Part of a small language model's weights.
Training: a variant of Muon for these matrices, 84M tokens, 10195 steps.
Each number is 128 + 24 x the weight over the matrix's rms, rounded and kept within 0 to 255. Layers, rows and columns count from 0. Numbers have three digits each.

# layer 5 MLP gate, 256x64, rms 0.214, rows 186-255, columns 32-63
072150130114156101092118138089135130138143129109098122123122125114101152120086137139146088127092
119162109120124144138155150107132125060130107154107107137147134096131173143127098126075095176119
161132150162119162147165116128127117132127125146101116116142192102102108146134128168144132146102
119128099127156129145116124163112137112164095094171102124134120124184145088117132127157147163093
103138135093143148149165129110120140149135136141184127114152130131099128144117164127118165127115
132116103152137115141141123124139109136138142112135131062135110093111144158135122153130157166101
122159128176119125117118176140086112103090113139105163135103143102124141142097148133111080121091
077100149117132135152155141124092120121137156161106153128128109136080114146159137104141125163132
112131109119136121151127175122100145117146079111090204090079111117129143122163129157100156132113
129156145149127155135102146124126105176152121136113178105110138120140152158130144139142121122115
128132158132148121175078161093100137117122153108119123097120163149153151092144099128167140135098
105121152116132083108125125133106132178153114090156115121145201112136161132128107188120114077139
110137148123144108155163158122095100155120103135048159127154126139123115157045138134134138156104
120135134103145073163168122120113170142147171076104187106126119126145158146057104164144120141120
153133085134139114113137182109136135097154089150130097145154180098111127137145139113159107114078
132112133105136164129148138116113121143121125114133137159127126142091156135138142154122110103136
121157145172104153092081119121113098132145146100112157135092146089117150147135103137154138098107
114116104134131112117121157137118130185073111116111130115128164126073133119100112141175132132111
105153129135133189133117120138132158154164118122112126115131138106151126121156139120102169153138
112150090101076158143102157131089157093191150115098130103134109135122104098178167111107130068120
110153121146133082148127139131138098133107128091108107153133172108107188117131105146133077112098
083137126096138124147119138090125138139113133116121148095119102124109143140121103149135125096134
135124141099111126101120113122130154148098154111106150107164136146110162106131086137112116185099
107100124094091141085115123112112149156150107142125158146099146139128140174167143110088111146154
129131153129106121168100106145115147112153161143146131106130123133135134120168125117142132150137
131124145123134127139105138140115132136124133132147098097159170119128130111121102116092136169111
084142149127099115125144135107111140136073140137096134134134162147136153108148125128125151085122
104143121171097073128151178146098161094120124071098168111136130094143146148151121184123093135118
120132101155104095148128134118125125164122153144119150127122131145100137167117154137163124089161
150135126141095100160154115128112124170111094104129162110101132131135153112132143111119098148131
128128145150151111120124151153129126155152132102175096117157138114112124159103118092146125114133
126122162125148125117136178156117146142129111057138099143129158133146103122143126154115107133123
117115125167166159127149163151087089112149045144114153149106137111147125149106127092147159111163
154134119141118121084121128088149129123122140146119121102104107135100165153150094111127126102145
121098123173075134127115129102148122090122140101121134105085140115186144182144127157137166143113
076167135125150113134139124125085166153149146140124096121160120138125131148125126167142131136133
110161159139111161111148125133117075128111103172111139114120142137086139124129141155088131152142
120108140128116115126124126127103117109106090149146158179127168127119134122085140151125108121115
074136109124151124121140147131152115173138137123104148137144154138103161113120065178116117121129
119115144087106095112130153132109152160202103130116106116122131138154087158105131100096145170138
149135163094123130093108137128113174151162137120141086075175144125149108116170135163168115099149
097118171124087129142179185116137094191134076144155109144144146097078119088147155130116147103130
100109149119142154146123175132131121136192107122085117139131107112161175167084139115116108151115
132145099153156108148112116137121129105129137151114136144129137146160163114157144134144139119123
105135105104117152132120079120129122133144113164114121154144114139149125117135122116080125169129
143143125160135105135144074135081101128123149137140103089152100122130121141115135189150142133132
153141151128100073123130166164159089112176118128133110090194153115108143192133140135133105122150
095121082144140152123114119156102156081119116131157091118123137098134104160156110126166161127123
121131154149127153142113184126111100182142141119119123089115155139104124124085153178134126163119
114136125151104094138167092102093116137150138123115144092149141106128140103111125126109137090124
100128134151097081105128110140129120105118147120169112104124159117079138132152093127132095104105
121141107142114140152145157136115125109134162127091202127142157137118152163109149156115110106118
103114114112094169120157149108111146152147121087135146074105126134118140152095149133120118114080
171118142108121111110146126166113170153126154156149141110161145156089113131102117146175127114139
114122178104137132096101174106136143142128141148115109085138129167112150145105125145139145148094
118104137118137102125153133122130177133116114086126142123096143112120117107094115125138140128153
136090135093096140114108157069121086112188108114100107126140099122177193139154098169116135151075
105146078154132098094159133137121130070120096100128125146094135119157177131110112162103114121153
122135118127139085132087156129115138109144157085144145110167149097146127166092150123174131134087
158122163102160119136137181133105126138079103106128113117134126141135135146136149131175155157088
114138147117124119093125142121130130130104104084109145132182106113117144158128160119156143087081
122110131118114168094147144096120099138139115097096132097097121125133131129109135106128136149108
109101121103126112118127144124128113125111142126134129110130157108115094104132125122102125102137
121175146134152098147153181099130067163123114093112148142126138129145181150120098166140122102132
120107102136143113109146159166148159135121147102104189131139120095128124140129136131150093116110
119131136134137125135115175126129120178118149088137074129127158111103121113093128088156149115154
080129125128161143100081139147071160104122133149122152165105171117159138158087123112139164116112
069135101075104133155136127121116147176135140134129134132149118137129126112136123116137177133133
143145144082107166122109116105071141175158143089151131116158143160114131131128136151102104129114
073108128148139113101115169097146117189177158133153056088156147116129153123119096154124158109124
# layer 5 MLP up, 256x64, rms 0.223, rows 186-255, columns 32-63
155146160149142120160166184128126105143138101139158128144160143126113101103124138157136129122132
170107119089084151122143115164128146142105165162106180092112120131083077082104134137128093101082
143135092120124150139134098129131102108120118141102169183123170109123139150113140129127149119091
122155109115125107141134127112113156128145141113152147127134165158117150141129117153105121168139
097131118096138101123105119125112127172123097096127139132121112134116123133087124141119120148104
161100117127116095141127156105143128098117146084152119154089127151121132120130155113142133090128
116092174113115093135126120105122117175123117120119056143177128123114127132122132120126154121073
140139102158111152113121156160148138139124124117128106127114123124128134139107118134100125149097
141152103093098159115132048108098146102159128175168109143131134126128114113128164127110169138173
138137137138132103145106143151157180141123146138146179138147108117106169129140139158133093114104
116153148134088095142135110111144140123119168123152132085205114098127121146156100136126064162143
104108115133154086173137119120142083156159111137092114125129090128090179085104131127123166124148
094138141103154108124095164118133184118183117082175141135059138109113109143103148145139115151117
149114095119125175125130104113090113171106184152103103109129143106098139124109169123119160092137
081150140113100131125108095143167137134140125116145126117095122124127139187123117117113084108137
156117132091111143103140113094123117145131103135112130090144137128115116143162136139124153083115
183176159159150132130106135138118139140112139110134127098102110106080152120110104116113122121110
147113097148127122082143083110128116067078094139067128123141085100106122136122183083126151140114
123163125146123165134125091106147132117155118133138160110095130115140132137162131111146149128136
161121130133132133096153169103111125155105109105155146098108127154120132123083160136074151084140
116129130148116075132181138133133100189108151145134103163133090147102140140114177174099096094096
148150149086130070136122107120113144128115097148148150136131134102126129096131137103100156125153
135157177117132143106101122135151132141116114119123136158184127154149106092142112136140104139161
137129124113147112128099150123126105085135111148171064102149137114125137152132096164119123142136
118117142116102128135133173092096140170137130102194125136113139121118109147124136169148129099110
103162160140123156146137074131118141110131135107105127168140095122155112131111156136139104132164
132111151098151149149164144148132144156084135123127145116107118129162164142131138138133155087143
129139100124095122120109156113105121073116153130139113145152156190135139103170125118095111135066
150134116115115167130081132137097141118131151133124143086120127121094110141139139130073139099131
113124102116173163109091077134107142110123160112138116154149157102106138157095134105145129155160
110167109151174151151159124107143116139094122133136137153168158139132125135097128160160113105125
124155136122128092153106103118114145129129082133100124125114143124121104108103112139154140165083
153127129105121125098100026139143146123131203119147125152106107165113138146145143135111130119114
100137142166102133114126160098127118108108150134126059133120141141112122135141092164136144104135
162168142107128134120131171106149108161102165103208104129095119156070149125126142120129168138150
181133094105166129099118133167113163076151100157137115154114115149174128155155109113134142162142
196110077122103102154114101121149142140155136108118126101130100155178105131129144082151122112100
125158124163148102127144116134127118134087083148100141154109113112157149124121138150126141121150
148108132137106126118159141108120147128098140124190114118130112113163119131145150066155107098108
136139145109093104126107122157123140116125099119119149116111127136138163075111151148102115133136
134121160181163138150090107154099099113079067130118122158120124132141108165113093115129132142142
161110113113095079112116191143139073108132105143104121105141142131118138090112122147140115128164
133151096131132112106164152107177099126141151113095115150136157104122164127136140121121167098150
152137127137132162121133133118163105113147157133114108137164158121152140111148116136147158152111
075161148132163161153149141123102091131071103140136143140171075076156128121165120143104136148147
136116144150101140116150167123137095109098129081116106135113147147095130160133138110124136154135
065136114097096138123106129141155141208132111138108142112126145126100160119110146083116127132161
147135089128132198149079148149146127141148117135124116114097140118138122143136128155116118145122
140093078129110127162127159144109129144159148125098133158108131131143134119125121145116167129164
085129164152110145141148144138114116175111120142133103152159112151121112136113112109112133125137
125155158140137170129122105075109147110172140135127140146128109135134141100135117137139140146128
116140133132163116117130136165130151103124125113081122080153133146190102103119076099120106167127
101118139132164092109108094123098104126123136181121093129118095133110134156153103157157171144110
118086132119143122193148115149142161085090143113094145146123113149134141162137150123131131104101
133089140116095132100119160076133139152158127117113145079087161149133165138119106119148112140137
116129141169143147135106164129122117132120092114129137133168105135132167133131138150117120129127
162123120139141104120157128156137155133107108163110161117106079176109145103099128114100156129144
148104174141126128135089133141093098156130127149120129139149119110094128169137143099166133165142
118121118158136075079140171116145108085086141144168141131125138105143116137153145148105147151099
135137118077115124178121104147157130102145152111113176129105127160151157142146131113089152132145
153110127077160120074098139151114148050151100115131101101158163133129137139134161108137083173166
132179138160108106137157081072174105164088161076165099088146122111108156109089128139089136065127
109096146115152109098081107167127131177112124170084113106101150146126152139182160116119156141141
125161128140144139120124141133109131112133151119123143139048101164158121109117108136148131119127
150119157154129099123158151075145104139125138109154141177111154133124125166077084139131140118149
185144119162154162121142158109063129104147068078211111130145127117157092100128106131134152088146
136185161152135107135118150136141114136126142134158129174137125089149136140100072131134106163139
129129117132130133141099120164118140157089126118105133097143137109158105137113141152132123133092
099089163113133120103137152113101110150146145126162138132143160154105136101149154140120161104124
140069087159160107113128120120147122130081124145111048139149183091139124153139128168134105094078
# layer 5 MLP down (transposed), 256x64, rms 0.161, rows 186-255, columns 32-63
115089148133106095134143171063125119113123123094123110103102158133077151109092106136140104159133
095156123126163118112091213097164091134136101137112095120135131133121159145156128136110116157139
129048106128112109131086127118104129174130158113150110157121147107171127125143129114135133141141
142080095132147100131109127113142142126172158126137139143117145137130146139149103154145137156100
144110106100123166138147156133142149154119110126162133142170141137056108143097149142112139124118
131118128146132119138137151125126129144102115097136154122100148171121092133155131136131139169111
149144135122135137148115157160101075131105138104114147113094123135121141162133154107137080127075
131119147153119127105148216126104115125115156144129143111117117153105128139130153101135111125141
135134138101155113125125224141155132112151098129103153081115098138164120106153138141114162126150
132106118111127087130168098150129144117079145124168159148132113146140107114131126145117135104148
123094141134104094166166125133152089147159102140144125145103118109102117105121163163108138128113
153094132108101143118144106125116095171122147146180117106114172094121132149148144135096086154092
131144120101143111175078124157156127096109125097138114103091137136136047099115153110126135161137
104120157116097161098106120134113157097109111134138084105119177120133120126170137146140132145109
151129119108115112141130196123166139111178154137142179133140129086173096111152064143119124114131
146159131130126117116125109121158125163132132113145116147090097120118142136126120146132142109127
130148125143114126101157082097103110128115101148156098139100106135112100081128141109132156122142
145130142161144108132163078114123121079124101149135110141088108116105139135114165111114119122109
123123139115148103173143130148141107103116157094147118119154109152101157152133138123158104109139
130124117132157095118146114114139114129169096117141089130151087142107146135111113165160121149151
139096138134134106152138133104108135136150145118118090123137123158109100103140126153076141120068
120112156142104097123134108145151151117131075144103121138135133146110113140106156112114139138096
157118129106116171149104168179172068122151134151135156153148085131137132103106120092179139164116
104131184098108143125165143132152145146126099142078100157118157135120130140140120097100124139103
139139119147122127134117153164114145085127138122161095109124146132143138121176124096141129144136
111189151144102150150135173124107134125153147139142152118136117118150165182118140160133104091151
141126130137128142141136120149120124118118176125096168183096079153127156152137119089153080108106
130134110141153104139111134151138136146115098134120086125155114154112159145149094155153158122125
134117119128098139098166104140127153111159159130120176150161122118118146148113136149103147148127
141124163112122115158111142115098118147115133168105111130102149127130097126096070123134141143105
149143125159185157141119131115121081141128128128117133115142130166132080126099139093115162139117
126157094085134124139135119155180181091110133119141139158144151155087133149107141124167107116124
117126118168145174136119176122157097079132045130145187154106157121150112116094147123152105116136
153174144132102090097104087156137139124114095104128193131116124129108118149112140080134140096131
145079146148145104169108152137122130141125108099122075098115149155158107115127125164106144129116
142098150149131118103110101143115119062161154151144120144123142197182133106192140140167141202143
151102157183106115138116177124131121114175177098137112113123153137139123106141125135150147174117
115123092139128160131137155109120133144155100108172125123148099099126162145132163137114132133125
102156076137145168080145135115153125107115095128090172155145113153120153160133120108144156143121
132132123117157146139120108099114137145140162162114129143144152136110178087137114078139146124150
120129097146112131177140123110104121113121123111116108129116142119171135155108135141114120115134
136150131123096113119120072141125157135109176127114168133123155140181125130133083153131121132110
155090158142098142104134129086112115128145181118122109114155151140116136135143101156071134137103
083177118151115137088108105135108115136101129143136153109123125102103110135137146109112128122140
177122111128118126129117066108133141116155144135146132115113167164067138125089146089132103124141
146115153171115106138113132137089129113129148144127115062160108134135158114129122207142131139119
147106124102077132126097156142160114135156123111164110110144096136073122148095124149113117093144
122101156107108132165139069150118104109105109127137091147124109151111129136116149140099127107113
113102041101108171135160095135116163104132121163118148208120069177148123095153127164160129085209
113125177130158116117150128137069097164154115141134118120113154131078143106147140136111162113119
124120142115106097176143136130092097137178095155113116096146128122145123163114156102141127146125
130122141118094116142110175086161121136148124123138062124095171135090131147123166110152180122127
134158105100125145167147122058127158135085176092135097110078131158131108163127134123129143147119
097126148114150145099151133130115131094118144101114174139135107130127109154128148131090109146126
158109134113126128134162098138126130106124138123137074112086092116118136148180156133126121094140
105153126121153122135170125136143149122133112105100166118091156111146123066136112126125121151139
121127136140134163120099062140102129092132147163137129157123113114131113133128100134132109093152
117140093130132130130171153130151125092139130108129175148111136108160148110073076108113099144149
115114153157139114118134064121166142121089115119115088122100134114136108108144106150094151145112
127097162103115164176104166114104084149157105169141118137171143126135191141125166151111121086117
133111130119098134176101133107117178106193214137147186119164150109141126120140133137136106096168
137145163131118107071184182047110100165148111076142126108143136116105134115101124139122153091126
144098084116114133138129155094093125120130127135155089160126094116132132185120165097124144131138
127121106132123149100109131142145110152171131126142092130119105134127153104148112138152139108109
149129118146181107160163164138143117099159156119129164090133138127124119103157117139108125126115
150123108124133149177158078140058178110127086113197176134146128119161099163157122152113114149098
145151106141137109158153056110113128138113144120168133124120104132102155118137150115132137153127
146110137173129149151138097138144130135116083150142134162116126138155140145084107145133095147140
143117151099156143100054169155143106122146122118144112148156137156122120098145154134152109128121
164117128127142130127118094144137167102118159160179112109132132140143131129119143143099110145088